config = dict(
    num_hidden_layers=12,
    hidden_size=768,
    num_attention_heads=9,
    num_key_value_heads=3,
    head_dim=128,
    intermediate_size=3072,
    vocab_size=8192,
    hidden_act='swiglu',
    norm='rmsnorm',
    norm_place='pre',
    norm_eps=1e-05,
    positions='rope',
    rope_theta=75300.0,
    rope_fraction=0.5,
    qk_norm=True,
    attn_scale=0.0884,
    bias='none',
    tie_word_embeddings=False,
    parallel_block=False,
    init='uniform',
    init_std_qkv=0.018,
    init_std_o=0.0,
    init_std_up=0.018,
    init_std_down=0.0,
    init_mimetic=0.5,
    optimizer='adamw',
    learning_rate=0.000591,
    lr_mult_up=1.47,
    beta1=0.95,
    beta2=0.98,
    lr_head=0.00381,
    warmup_steps=261,
    schedule='wsd',
    decay_fraction=0.654,
    decay_shape='linear',
    final_lr_fraction=0.0,
    batch_tokens=131072,
    max_seq_len=1024,
    doc_mask=False,
    train_tokens=1016000000,
    max_steps=7752,
    dataset='wikipedia_en',
)
Each number is 50 + 12 x the weight over its row's rms, rounded and kept within 0 to 99. Layers, rows and columns count from 0. The size before them is the row's rms in percent of the matrix's.

# layer 3 MLP down, 768x3072, rms 0.0262, rows 165-237, columns 2400-2495
098:55 31 59 39 61 53 69 64 64 39 49 67 58 39 51 30 60 50 29 67 42 48 52 58 62 67 56 75 79 51 39 43 44 47 46 46 56 40 61 51 62 62 37 58 35 47 56 41 52 48 36 55 27 45 51 52 48 53 42 32 47 78 45 51 46 48 55 58 37 62 47 71 53 53 49 40 35 35 42 38 57 30 40 61 33 52 31 69 44 50 46 46 56 70 58 63
098:45 50 48 50 49 53 50 47 45 52 38 54 61 72 57 51 47 44 53 53 31 51 57 39 53 57 28 30 38 55 39 41 49 28 61 79 69 40 52 80 30 55 37 29 52 42 41 71 32 43 43 59 66 73 46 40 56 44 46 80 64 48 40 64 37 45 48 38 50 52 53 41 48 74 56 52 34 67 36 63 46 32 49 37 59 44 55 40 51 78 57 60 41 33 64 63
104:57 67 50 63 49 39 46 49 69 46 52 71 43 68 54 69 37 49 59 51 56 57 47 33 45 51 41 71 58 64 41 42 49 38 63 17 51 46 63 65 43 54 52 30 56 25 52 44 34 28 26 33 54 65 50 60 51 46 62 48 40 46 45 66 40 54 61 41 75 48 36 51 43 73 73 58 42 60 77 51 53 47 57 27 46 52 60 65 70 57 47 36 50 69 40 46
099:48 63 54 41 51 63 53 73 66 56 64 46 53 49 41 44 34 55 50 36 56 56 49 48 50 36 45 74 51 50 23 23 54 41 55 57 59 53 60 38 36 38 45 43 64 35 52 46 43 74 33 51 44 64 41 40 47 63 49 27 70 47 38 50 61 60 41 64 66 34 63 84 70 57 36 66 52 38 61 59 30 43 58 43 61 25 29 41 48 62 42 45 40 39 61 09
098:49 54 43 45 65 60 46 57 64 67 71 14 58 52 39 56 56 42 57 34 38 45 39 60 36 44 45 62 63 59 61 54 43 58 51 47 63 48 73 42 43 45 48 39 45 32 57 49 50 65 44 45 44 43 44 66 49 75 38 66 50 50 33 56 50 29 57 51 36 41 69 49 45 49 32 48 58 52 65 32 45 39 36 62 57 42 54 50 50 67 70 34 49 35 32 65
102:67 45 43 51 63 49 59 19 52 44 52 57 54 39 58 49 25 51 57 72 30 59 43 69 49 39 60 53 54 52 63 46 69 42 64 26 50 50 42 24 47 41 50 54 57 57 33 26 65 51 45 56 53 62 71 75 40 53 70 47 42 34 55 48 55 40 49 51 84 71 71 49 42 41 37 45 58 56 56 27 65 49 49 49 55 54 29 54 35 61 32 57 50 57 38 62
100:58 30 33 51 74 53 46 71 77 52 44 66 54 28 60 46 42 50 51 60 39 43 46 69 29 45 36 50 58 56 35 47 51 51 57 64 60 50 50 53 49 62 34 44 61 37 48 43 45 54 56 53 51 43 39 77 44 59 44 52 54 52 39 34 79 82 42 46 62 64 40 35 47 36 52 49 52 52 45 38 46 52 46 38 60 46 58 40 39 56 37 52 66 69 29 42
101:45 48 76 41 46 57 44 58 48 47 51 66 64 41 37 49 48 43 43 44 50 58 39 30 44 20 45 60 37 55 69 60 71 44 37 83 49 56 66 55 41 37 46 38 51 44 56 55 55 34 64 50 55 85 41 64 34 28 41 56 56 48 62 45 58 61 64 44 55 57 55 16 33 68 60 65 40 44 28 34 40 46 42 63 41 43 54 65 60 69 59 44 52 50 47 31
102:53 52 72 59 64 57 44 58 48 32 66 49 45 24 55 56 30 64 37 55 60 68 49 53 41 55 36 71 41 55 50 49 44 38 45 62 71 43 56 70 56 43 83 91 58 39 35 52 40 40 35 49 56 43 56 53 70 44 48 47 47 40 49 61 34 48 35 44 57 53 46 38 61 39 45 74 27 60 51 52 38 49 54 46 54 54 58 43 47 67 53 60 74 49 62 65
098:37 57 53 88 38 74 45 48 28 56 31 71 21 44 57 63 60 45 55 37 60 45 23 62 62 42 62 32 37 37 74 62 57 32 31 44 56 39 36 72 53 40 39 54 49 53 60 42 47 73 40 37 43 53 39 77 62 43 43 81 58 54 61 75 62 44 37 38 67 62 23 59 33 50 36 45 59 58 54 39 41 69 58 70 56 53 32 53 76 56 46 47 52 62 61 42
101:41 58 51 63 75 51 46 62 54 56 52 55 49 44 58 33 43 53 39 73 34 55 62 40 47 23 48 49 53 54 41 48 49 57 34 56 45 48 44 34 43 39 45 62 39 45 60 57 35 79 64 32 38 60 28 38 40 45 75 40 44 59 47 37 44 43 34 52 49 48 47 60 45 40 60 56 46 66 31 50 56 60 46 51 58 57 45 41 66 37 46 46 69 43 55 48
097:56 66 64 49 35 52 52 56 63 78 46 54 60 50 38 58 53 33 36 57 51 65 22 65 36 65 64 74 51 57 45 52 55 51 51 40 40 39 57 46 53 31 66 62 36 78 17 58 56 33 44 51 53 49 50 60 45 46 55 59 28 63 50 50 52 48 57 43 56 41 34 35 64 67 44 48 58 51 35 58 33 59 30 77 74 33 45 33 40 41 38 41 66 54 42 16
099:58 52 47 55 61 73 42 40 64 29 40 51 50 46 54 50 61 53 52 42 72 53 67 53 27 37 50 63 61 54 43 55 54 37 68 53 59 56 70 52 54 35 56 54 57 18 76 50 29 48 58 55 33 19 47 43 42 37 42 46 46 46 51 37 37 44 42 29 49 39 44 36 46 63 65 24 45 51 41 44 41 49 33 52 62 40 76 48 60 39 83 59 43 44 74 47
099:54 40 83 48 67 45 55 21 22 56 56 52 59 34 35 42 71 54 52 29 43 53 60 61 49 64 57 50 30 65 37 46 59 28 45 49 52 44 64 58 75 53 57 55 59 23 67 43 42 44 46 47 29 52 50 35 47 29 56 35 56 63 44 38 40 54 65 47 43 57 38 55 33 42 48 47 54 29 74 39 62 43 68 49 32 42 56 50 60 38 42 43 46 48 57 65
094:60 42 54 32 50 48 52 39 65 48 37 42 52 73 38 41 52 46 51 34 34 57 54 34 56 48 43 19 57 51 67 58 55 56 48 70 52 55 26 48 37 57 57 49 63 53 28 56 51 34 57 51 59 55 66 54 53 55 49 59 35 61 65 60 54 39 55 48 49 67 57 64 41 50 60 43 51 47 50 70 35 46 53 56 67 36 69 54 38 35 72 35 47 63 45 74
100:31 40 42 42 48 54 68 45 51 46 40 53 73 65 41 44 36 24 52 59 64 56 51 64 41 44 40 35 46 57 62 51 52 65 44 58 28 52 64 53 52 57 34 45 43 20 44 55 45 47 63 46 43 66 55 21 60 43 55 54 38 40 56 49 52 76 48 47 54 60 38 45 62 63 70 48 52 48 59 66 66 64 46 65 53 51 45 40 53 49 39 30 36 72 51 49
103:46 40 61 59 68 25 34 57 67 54 58 51 38 48 48 38 47 34 52 62 30 53 61 54 66 49 42 42 33 30 50 57 45 58 50 74 52 44 47 49 46 73 45 53 64 64 54 66 51 26 32 77 46 52 39 35 43 65 50 54 46 55 69 55 23 60 47 55 54 37 57 38 92 51 18 51 67 42 50 27 56 47 53 58 38 53 44 50 39 42 48 57 44 56 36 42
097:55 57 41 44 53 60 58 58 56 50 36 45 52 44 57 55 48 59 59 60 34 65 36 47 39 47 63 57 55 40 39 69 57 57 35 66 50 41 56 49 72 72 47 65 41 48 59 15 58 46 32 68 48 57 68 53 50 58 51 40 36 53 14 51 73 44 70 60 49 60 38 25 59 60 59 63 36 37 50 46 65 40 49 54 60 37 35 70 41 39 44 44 40 52 43 63
098:38 85 40 58 45 40 43 62 50 40 39 46 50 68 46 52 55 49 31 67 64 64 47 61 64 58 43 68 62 30 33 56 64 31 28 51 29 69 44 54 46 57 57 37 57 41 32 59 64 46 41 69 52 39 40 47 64 58 40 25 40 50 74 59 51 35 64 67 70 48 57 39 34 47 48 50 62 47 49 38 36 69 45 55 30 47 54 56 50 32 60 36 52 67 52 39
102:59 14 74 34 44 54 49 63 78 37 53 66 49 46 49 61 41 53 61 57 42 55 37 65 67 52 43 44 58 21 31 24 58 59 43 44 25 61 36 46 39 44 24 45 47 61 48 46 54 30 52 75 24 56 70 42 56 53 42 57 49 48 59 69 47 42 55 56 57 65 60 64 54 57 21 57 29 57 61 62 75 52 51 39 55 54 48 54 52 68 13 49 34 46 34 37
099:49 46 50 67 61 42 82 38 41 55 55 41 69 30 46 50 39 38 63 51 48 54 44 48 45 51 66 50 78 52 48 56 44 52 48 33 55 31 42 45 47 57 55 47 62 48 40 69 36 64 50 50 55 29 62 32 46 49 31 39 65 53 31 59 62 49 51 40 28 45 40 48 46 59 40 53 36 64 61 48 39 48 62 51 47 70 61 38 37 54 55 69 67 56 35 74
103:54 54 69 47 44 59 45 42 44 23 40 52 74 48 39 44 54 64 52 38 56 53 23 45 51 47 50 48 62 45 53 45 57 43 35 34 43 35 51 43 57 56 65 33 55 51 51 47 50 48 44 36 33 44 86 70 44 48 48 54 43 81 37 43 72 49 45 40 52 54 57 54 77 32 54 54 70 43 74 32 36 38 46 55 27 45 52 50 57 30 63 55 47 60 61 37
100:53 56 44 48 39 38 50 64 55 63 56 39 63 46 66 49 37 44 48 25 45 60 48 40 55 43 48 30 44 47 74 64 43 30 58 46 35 48 58 70 61 46 36 50 63 68 38 45 49 46 44 43 49 60 47 54 48 33 47 57 53 80 51 52 65 43 61 33 44 47 60 81 58 64 60 52 60 65 48 49 59 31 60 45 33 52 34 56 49 50 51 62 61 58 44 23
101:24 46 26 65 51 50 38 22 66 33 22 65 48 53 62 48 57 51 61 62 42 40 36 56 45 45 41 56 48 53 85 47 63 44 37 61 53 62 37 51 61 40 40 47 43 47 40 53 60 48 29 43 36 45 30 52 43 39 55 35 60 41 52 47 55 43 63 45 73 24 37 54 74 74 60 35 55 38 47 52 40 56 51 59 53 49 48 46 67 36 50 57 53 56 49 54
097:65 41 49 51 29 39 53 69 58 55 58 62 51 63 51 57 41 58 63 66 52 50 62 58 54 51 77 44 46 66 45 40 37 44 73 47 69 56 41 48 33 69 54 63 45 38 52 50 60 56 62 57 36 56 41 72 50 66 48 29 52 59 43 39 47 37 37 65 42 68 63 29 60 55 55 50 43 62 28 52 52 26 61 32 62 40 54 54 33 58 45 36 55 30 59 83
099:41 31 40 54 65 57 43 47 33 57 40 52 80 34 25 54 59 62 55 48 62 66 50 30 40 53 51 57 64 57 57 52 46 65 44 52 62 39 59 65 53 47 43 45 57 46 49 67 43 63 63 69 52 36 46 62 68 71 45 32 43 45 44 60 49 44 34 55 75 65 60 48 51 40 63 38 44 46 40 40 31 49 41 49 56 37 55 52 54 61 62 50 56 51 68 50
100:14 44 54 40 50 59 60 51 47 38 33 63 45 41 61 57 38 73 56 62 64 34 22 45 47 45 48 60 53 62 70 38 30 50 46 50 59 41 76 51 35 66 48 50 21 63 58 47 41 57 66 60 49 77 61 44 34 59 72 59 55 29 46 42 64 37 49 41 43 69 49 64 35 44 66 35 62 57 24 56 37 70 43 58 51 59 56 70 65 45 54 56 62 53 50 58
100:39 60 31 39 50 40 52 24 26 45 55 56 43 61 36 67 50 48 59 50 41 53 41 72 71 45 57 73 38 52 43 59 60 46 47 51 38 45 55 28 50 39 55 23 47 60 29 59 45 46 44 79 55 46 34 55 46 42 52 58 39 53 56 43 65 61 51 54 56 58 58 63 46 51 57 44 52 49 28 44 43 57 47 29 51 53 55 78 48 41 46 33 47 46 47 53
102:64 60 57 73 63 41 52 53 63 60 38 47 50 38 47 62 70 34 49 57 53 47 47 61 49 29 49 37 54 51 63 59 53 63 46 63 31 64 52 61 53 48 58 45 58 53 63 45 51 47 52 61 46 57 45 55 25 54 38 61 33 59 47 50 53 56 46 51 65 57 46 60 55 50 33 70 53 68 58 40 38 25 37 54 87 49 67 70 47 95 49 29 58 80 39 32
100:38 43 54 57 49 52 36 46 59 49 47 50 41 58 32 49 69 65 49 59 52 45 47 60 51 34 53 24 52 67 46 61 35 67 37 55 52 49 53 49 34 49 51 59 49 49 55 75 26 38 41 27 50 49 53 50 61 49 75 65 39 48 49 25 48 71 60 46 56 68 37 46 56 56 39 59 44 49 60 57 48 63 39 53 44 56 60 51 63 38 35 67 44 52 47 58
101:62 58 57 55 32 54 61 36 54 58 51 49 62 43 56 70 28 44 69 69 81 46 80 49 40 48 35 40 69 58 61 47 72 44 50 57 47 58 71 66 45 27 34 66 43 59 40 45 47 51 72 62 65 44 53 37 25 58 46 67 59 45 58 62 63 53 54 51 58 32 61 37 57 58 52 58 70 49 40 56 50 55 33 35 67 40 61 45 47 37 46 46 38 64 57 38
100:59 50 66 51 39 59 45 39 57 67 32 69 51 67 46 35 35 56 61 51 43 40 24 61 53 54 43 65 67 62 52 28 36 60 46 68 45 48 49 51 52 71 38 43 45 46 56 53 53 55 42 68 25 60 43 46 61 40 54 54 55 52 39 46 46 58 41 68 26 61 42 52 68 52 62 73 53 51 32 55 38 41 57 65 45 47 57 64 59 40 49 53 50 52 58 58
098:35 45 35 60 51 67 50 50 45 42 25 45 46 44 63 37 33 51 47 61 55 33 58 38 60 45 40 52 46 54 31 62 65 57 56 44 52 28 43 49 41 46 62 46 41 49 56 63 52 70 60 40 58 56 53 46 43 41 46 72 55 38 67 37 64 37 63 57 50 36 43 52 59 29 42 59 38 47 44 53 76 54 57 53 76 47 56 48 37 25 47 42 48 55 37 65
099:31 26 46 40 67 37 42 29 62 43 58 40 68 64 35 55 50 38 48 36 61 40 45 48 20 56 38 54 54 29 37 52 35 33 53 27 59 52 43 34 51 54 62 56 45 57 54 37 48 48 47 33 44 43 42 53 44 29 45 62 49 52 76 66 43 54 60 44 52 51 35 62 53 60 32 49 53 47 57 51 34 20 61 48 64 52 42 45 61 51 41 48 41 66 58 28
131:70 32 23 49 52 42 78 55 53 41 41 67 29 49 47 50 55 47 37 40 60 45 31 45 56 36 48 39 35 25 43 40 47 27 42 53 53 66 41 67 56 36 51 42 40 64 56 39 44 40 63 38 34 55 54 51 64 47 58 50 50 41 68 36 22 59 53 74 88 67 36 46 75 66 58 61 42 60 43 66 50 69 55 48 15 52 51 57 59 45 50 62 71 69 58 72
096:57 43 36 51 14 44 49 49 49 57 30 62 48 56 34 63 52 51 41 50 41 62 47 67 30 67 57 47 51 50 60 63 31 41 35 71 51 43 25 51 42 34 47 83 58 60 47 37 52 49 65 43 65 61 40 57 45 44 69 34 67 56 58 48 46 38 46 62 26 55 58 23 45 48 41 49 41 35 42 47 41 45 30 34 40 37 49 59 52 54 60 49 42 54 37 63
099:63 50 64 57 54 18 55 63 62 57 60 51 54 47 55 58 39 42 46 46 46 38 62 37 29 50 21 36 49 32 64 49 54 34 33 34 51 60 43 48 60 66 54 25 40 35 58 25 42 61 54 45 51 55 36 42 68 59 56 62 39 33 48 55 39 53 47 30 37 41 47 60 68 46 54 55 32 47 66 68 59 52 50 30 80 25 48 61 52 50 56 31 43 57 76 44
102:81 32 40 60 66 64 62 51 54 64 35 53 28 57 49 47 36 51 51 37 51 52 64 28 55 33 42 57 57 47 67 65 41 49 49 63 54 50 43 45 80 62 41 65 40 66 54 54 44 51 48 38 39 60 52 38 22 39 60 47 51 57 83 73 51 63 34 38 56 55 54 41 50 56 48 32 56 41 45 66 53 50 70 40 77 46 42 42 26 60 46 52 59 49 61 44
100:65 42 63 54 55 42 52 65 57 40 43 50 53 72 49 45 53 38 64 45 45 43 56 51 50 44 46 56 44 57 46 35 65 60 53 56 91 27 52 70 49 47 36 45 52 43 47 41 56 58 44 42 58 36 37 51 35 46 29 37 48 66 58 34 44 51 38 58 29 46 58 34 38 31 42 65 46 37 48 56 51 58 33 56 45 39 42 50 52 36 55 43 39 55 43 63
096:44 31 67 60 40 64 39 53 54 37 46 64 55 56 36 46 44 34 66 49 47 63 42 47 58 51 66 39 53 46 62 62 34 56 55 31 49 51 41 50 48 71 36 58 48 45 42 60 59 47 58 36 58 47 65 62 44 43 40 51 42 58 44 53 58 33 82 75 47 43 57 30 66 43 36 40 49 45 57 59 36 75 48 54 53 52 52 49 49 17 59 29 40 53 38 44
100:66 43 40 46 66 46 57 40 52 56 75 55 65 44 49 54 36 50 68 51 42 50 51 38 45 43 29 45 52 41 62 35 52 33 49 46 44 41 52 36 50 57 46 48 39 54 44 42 56 43 57 44 50 46 37 51 46 65 40 48 50 49 51 64 33 54 82 50 58 53 41 57 57 34 29 62 54 39 43 52 44 72 40 57 29 63 76 56 24 62 48 56 65 60 71 36
099:47 22 29 45 38 46 57 63 53 72 65 34 64 50 56 55 54 51 77 43 49 42 35 34 66 51 62 63 58 59 31 80 55 43 64 47 64 41 62 40 63 66 35 53 57 39 71 43 51 54 58 46 61 54 25 62 67 43 50 69 45 40 55 37 50 56 55 52 56 31 49 69 52 45 44 52 53 66 48 63 60 41 56 55 40 51 40 69 39 66 59 46 33 37 35 38
099:34 43 47 34 62 46 58 47 18 39 43 50 47 44 49 58 46 55 31 68 42 49 53 37 46 37 38 44 60 66 41 42 55 52 51 36 29 56 43 48 40 63 57 53 50 33 47 57 49 67 42 52 68 66 46 26 58 58 54 47 34 25 34 29 45 42 65 51 71 57 63 59 52 61 49 45 50 42 51 45 38 55 60 54 45 46 39 61 43 44 56 60 38 61 58 45
099:42 53 38 68 26 31 50 53 57 63 47 73 48 51 71 42 45 51 61 49 36 43 68 43 57 62 54 60 54 31 52 67 26 41 66 55 50 38 72 60 49 48 57 43 27 75 35 40 72 62 63 70 61 43 48 34 49 37 70 39 39 56 46 70 64 41 53 59 32 59 33 33 35 55 56 59 50 45 32 65 47 66 52 52 20 49 38 51 41 63 52 50 42 48 49 50
102:71 69 58 62 48 63 45 36 11 44 46 28 78 43 39 46 47 59 55 51 57 46 72 41 37 42 55 55 48 56 50 52 71 54 68 56 54 42 51 32 59 50 45 43 70 55 62 40 78 49 52 52 43 42 64 52 32 58 48 47 42 32 47 58 35 64 43 56 58 34 48 53 31 76 47 65 50 72 64 53 38 66 62 49 43 31 65 62 60 51 53 53 53 54 58 60
100:71 67 71 47 47 47 40 47 55 51 37 58 63 60 39 43 47 45 42 56 42 63 47 51 42 54 38 53 54 46 58 31 62 56 76 56 37 51 41 51 48 44 55 52 45 34 59 60 49 56 53 69 43 21 47 63 60 50 47 60 34 56 50 45 43 64 31 66 73 40 40 62 50 49 60 45 45 50 57 45 51 46 55 33 50 35 64 42 61 45 75 46 59 40 48 52
102:45 48 63 67 62 45 49 65 67 61 63 63 32 54 60 67 51 44 46 50 51 57 43 49 21 51 68 39 58 47 60 40 71 54 54 69 48 20 54 49 55 55 80 41 54 47 34 53 52 65 51 53 42 49 42 31 67 55 51 43 57 48 41 63 74 81 40 58 63 60 34 57 55 64 38 44 40 56 61 49 58 36 76 40 52 44 49 39 38 49 64 64 51 42 59 40
101:27 68 53 41 60 68 54 32 23 55 60 62 40 46 47 49 50 61 39 65 67 48 23 59 49 55 41 38 76 56 37 60 54 52 40 44 46 74 50 63 39 72 52 54 41 56 38 62 53 49 70 57 34 45 63 38 44 54 39 47 41 35 47 66 43 60 32 31 58 66 52 68 29 60 58 40 38 42 28 68 66 47 66 53 47 46 31 57 49 39 69 42 30 28 43 61
120:54 56 50 68 49 63 61 65 43 57 58 45 07 40 41 45 60 21 33 33 63 49 63 59 48 57 49 49 43 48 42 54 36 53 56 62 61 50 25 40 46 39 51 56 62 55 69 49 64 56 47 51 55 45 52 22 59 48 61 47 49 53 39 52 44 42 53 57 57 41 56 45 46 54 37 45 59 59 49 71 37 36 38 45 53 58 25 35 65 32 27 61 40 55 63 61
098:69 52 40 50 48 40 69 52 49 65 58 55 35 27 59 35 43 51 35 42 47 57 41 36 58 64 43 32 42 48 67 31 64 63 47 53 62 58 47 52 43 30 39 50 42 49 37 61 36 50 46 44 46 41 43 50 48 45 87 46 71 63 56 49 54 43 40 54 32 62 51 56 52 51 62 52 39 53 32 59 71 43 53 45 64 53 53 38 23 71 50 58 48 19 52 38
101:74 41 62 50 38 25 43 44 40 48 36 63 37 35 56 39 52 30 63 63 44 55 54 54 54 62 26 31 60 48 27 64 53 53 39 32 37 43 52 43 49 56 37 41 53 58 64 30 52 46 77 58 46 34 58 55 47 61 49 61 62 62 31 32 54 73 42 48 31 49 56 47 49 51 62 68 65 35 31 50 55 50 57 53 44 39 45 43 43 38 69 62 36 39 39 48
099:36 59 44 40 48 59 59 50 65 44 66 49 52 74 39 46 72 50 61 41 53 31 37 40 38 39 49 61 51 48 48 61 46 59 41 64 33 59 63 44 58 43 68 42 58 40 52 35 49 62 22 85 61 56 37 51 53 23 28 61 42 43 59 67 40 70 63 35 46 45 56 71 56 51 54 60 50 33 40 46 25 68 50 83 50 37 52 39 44 39 67 33 54 63 65 67
096:77 48 34 75 34 57 35 24 66 55 49 65 79 48 54 47 37 66 63 56 36 44 33 66 34 37 42 46 96 67 52 42 56 41 40 34 47 47 49 50 47 60 57 47 54 54 36 73 46 51 57 54 46 32 59 65 39 36 56 55 60 15 42 56 42 28 54 33 68 49 34 54 52 43 40 55 41 61 35 45 47 28 45 63 53 55 29 44 66 49 52 29 67 46 34 58
094:60 62 33 37 47 64 40 56 59 52 70 52 56 15 52 54 42 56 54 31 44 47 60 45 40 47 48 53 30 45 54 50 47 54 73 47 40 45 56 51 45 60 60 45 41 36 56 49 66 45 51 44 37 45 34 32 75 55 53 69 62 24 41 54 40 48 38 54 43 61 72 45 55 52 26 49 47 54 62 39 56 57 53 50 60 53 53 52 40 51 56 49 45 57 52 47
103:33 55 37 39 56 45 32 49 67 50 65 38 51 51 50 56 38 61 59 62 29 69 67 40 70 63 56 53 78 63 57 41 57 72 75 71 69 59 74 45 45 40 53 40 29 49 47 44 53 61 53 64 56 67 49 71 53 56 65 58 43 85 65 48 45 62 48 57 77 58 61 58 25 48 55 56 39 60 56 44 66 34 28 47 45 37 59 55 68 54 41 61 55 60 55 56
103:47 43 29 71 48 56 49 64 35 44 47 79 33 66 33 57 35 56 60 58 56 50 51 61 62 57 41 47 64 59 48 43 25 45 41 50 44 30 46 40 59 48 64 61 52 35 44 50 60 54 59 40 44 49 41 44 43 64 71 53 53 46 70 76 29 20 52 66 56 50 64 63 54 61 43 37 80 28 65 62 46 32 46 40 51 41 39 45 44 35 73 63 56 56 56 58
095:52 59 39 31 67 60 56 51 56 34 34 47 51 66 52 50 40 40 56 63 33 42 36 50 50 48 48 35 34 59 47 48 68 41 48 44 47 57 65 51 51 59 34 53 41 44 42 61 59 64 56 24 51 39 57 57 43 43 50 44 57 57 61 45 50 50 56 49 35 48 66 70 57 63 62 56 63 50 64 25 25 38 52 25 28 39 52 46 49 74 40 59 49 48 48 31
101:46 66 64 39 55 76 56 48 60 35 55 51 53 12 51 65 43 31 48 70 31 21 50 48 69 69 40 40 45 48 42 52 76 77 67 57 55 53 28 51 47 55 60 45 38 44 56 49 64 50 49 55 36 60 33 47 64 48 63 42 53 62 45 56 51 51 42 51 55 22 33 35 54 45 47 64 49 54 41 52 61 50 46 64 35 66 54 41 71 49 50 21 54 49 96 33
098:44 63 47 39 72 51 46 48 68 52 36 61 63 58 65 45 76 52 34 50 49 44 62 66 51 56 41 50 53 37 51 50 69 68 60 36 40 46 24 55 47 38 50 52 39 57 44 42 72 40 59 58 41 48 45 43 29 54 63 64 14 34 48 29 43 38 54 34 27 51 44 59 44 75 71 43 38 39 37 52 43 41 61 32 45 36 44 33 68 27 58 28 11 59 42 47
089:67 48 67 58 37 49 45 30 68 48 35 63 59 66 81 38 47 64 57 33 50 66 54 50 32 64 46 62 63 40 55 59 26 47 54 56 48 47 57 75 49 51 64 43 54 55 45 39 42 35 31 27 31 52 53 28 37 56 60 30 51 53 45 45 68 57 38 42 47 69 44 54 67 58 47 51 36 69 46 47 42 69 43 45 53 73 63 49 65 37 55 66 54 28 70 43
100:16 58 60 68 59 30 41 35 53 56 41 52 53 27 41 42 60 48 50 59 42 40 41 51 55 58 48 61 56 46 55 55 55 27 34 54 45 45 54 29 50 54 44 51 40 50 30 64 64 57 59 65 58 43 62 37 42 39 45 62 41 70 75 64 79 33 50 50 47 41 52 53 41 55 24 52 63 46 67 67 34 49 49 55 47 55 32 47 30 37 40 38 56 35 45 58
103:62 40 41 28 51 64 63 54 52 48 52 49 51 48 33 50 68 49 41 64 63 49 63 40 61 28 61 35 52 51 24 44 78 59 80 54 33 66 20 54 42 54 24 37 61 64 28 65 40 63 55 53 46 43 26 57 71 59 48 54 52 63 69 34 56 52 53 57 46 60 46 61 41 47 47 54 62 47 56 59 61 52 53 15 61 54 53 53 44 45 59 50 63 33 51 51
100:56 56 54 43 53 67 57 42 36 66 52 56 61 25 41 52 52 42 48 39 67 33 48 75 48 62 40 50 38 57 52 46 63 47 58 45 64 40 48 53 71 38 50 44 60 59 45 53 35 71 71 41 57 52 47 44 63 60 55 54 59 50 58 50 43 56 51 41 70 43 32 57 37 63 35 58 33 45 61 67 57 43 51 29 70 40 70 31 63 40 14 51 20 49 61 48
098:67 42 55 42 53 63 45 51 29 46 41 56 37 48 71 60 72 55 44 48 74 32 51 50 41 45 80 68 65 44 56 49 68 46 61 67 48 53 39 42 38 23 57 47 52 57 52 37 49 67 36 60 58 81 39 69 27 52 47 27 60 57 32 70 46 32 36 36 46 50 49 45 54 34 65 36 66 54 52 65 45 34 70 56 67 49 42 49 49 61 35 46 68 47 69 66
095:49 36 49 39 57 70 52 63 56 53 57 39 61 39 54 48 50 51 53 44 76 31 66 54 56 27 52 48 34 45 49 44 65 60 37 60 51 62 46 36 53 61 48 68 75 45 50 47 57 67 34 55 35 50 75 61 65 29 70 74 44 51 55 73 60 54 56 42 70 42 53 64 60 40 33 74 49 47 62 54 68 64 58 47 51 38 31 52 31 52 55 48 39 49 70 62
100:44 50 59 52 38 56 38 30 48 32 37 44 50 38 59 59 47 39 47 74 62 45 33 68 43 62 60 52 41 40 43 43 56 50 43 50 58 63 31 58 45 34 63 54 53 48 62 56 69 37 38 50 46 49 43 38 42 48 62 36 63 43 79 66 60 41 39 39 34 62 46 58 59 46 55 29 49 47 33 37 69 32 54 57 63 45 48 46 47 57 37 63 35 56 62 45
103:61 33 33 54 32 50 79 41 86 52 41 43 35 65 59 84 50 58 42 49 59 31 36 66 51 41 37 61 54 24 57 52 51 39 32 59 70 13 36 82 54 54 50 31 67 45 53 63 71 35 55 30 47 67 38 44 47 50 51 78 70 44 54 44 48 50 48 64 32 60 61 57 38 28 39 30 57 48 33 51 33 62 54 46 48 50 39 49 57 48 54 87 46 54 48 69
102:51 46 20 49 48 58 43 28 45 65 49 26 45 50 55 58 45 66 47 53 31 36 56 47 63 63 67 68 50 46 41 66 58 69 51 33 51 48 32 53 42 34 37 50 26 14 58 38 54 57 54 46 60 63 46 42 70 54 41 50 53 54 46 56 65 39 50 44 63 61 55 54 62 49 62 56 34 49 55 62 47 61 45 53 46 32 66 51 47 42 41 51 48 49 31 38
101:56 67 27 43 70 33 56 45 44 43 39 40 28 49 52 40 53 53 36 61 56 46 63 52 24 50 51 77 44 47 61 36 34 31 51 43 51 43 60 37 56 52 58 74 51 36 32 67 78 45 57 45 60 55 49 44 73 47 56 08 55 67 55 51 50 62 52 46 45 44 59 38 52 61 46 45 58 42 64 47 55 41 46 39 34 57 59 74 42 46 57 74 53 60 41 55
099:66 55 38 52 48 43 66 42 67 40 69 30 34 33 58 37 55 58 34 53 46 34 37 33 39 61 53 50 52 65 55 37 44 55 53 30 80 36 58 46 51 71 53 54 41 26 37 54 74 41 84 53 44 62 65 54 52 74 63 45 73 52 55 65 46 31 62 58 70 31 51 62 41 67 61 64 56 45 30 25 63 60 52 47 35 70 60 45 47 31 44 71 45 62 43 66
095:45 51 28 33 45 46 58 43 46 71 63 31 57 44 52 76 66 46 26 62 44 49 58 54 47 38 42 55 70 32 51 39 40 56 31 39 45 51 49 49 45 37 68 53 19 44 44 71 42 30 42 47 32 32 55 45 32 63 40 64 45 48 53 38 34 42 32 40 49 51 59 44 50 58 49 47 88 71 38 43 38 61 51 39 39 34 52 31 42 75 41 41 58 56 30 44
102:46 36 50 67 30 72 36 55 53 38 40 53 46 54 54 47 50 37 58 59 45 42 42 54 67 63 53 53 44 55 62 45 56 71 63 46 36 39 33 71 55 42 44 44 66 46 50 54 40 52 61 66 62 48 21 59 60 51 52 56 51 34 57 48 49 45 36 88 62 64 47 53 38 64 57 47 61 48 47 39 73 47 68 35 55 51 36 63 39 63 53 61 69 62 45 50
099:32 53 61 48 43 43 36 54 46 60 37 19 40 51 54 58 66 60 62 55 61 57 49 33 57 63 37 18 45 40 42 49 48 46 39 37 68 60 23 43 57 67 53 53 46 45 61 56 48 68 50 31 67 91 41 59 50 55 66 47 56 39 50 53 67 60 45 39 59 31 53 58 45 64 57 65 47 47 69 49 40 48 34 47 59 46 48 43 42 57 62 27 62 67 49 53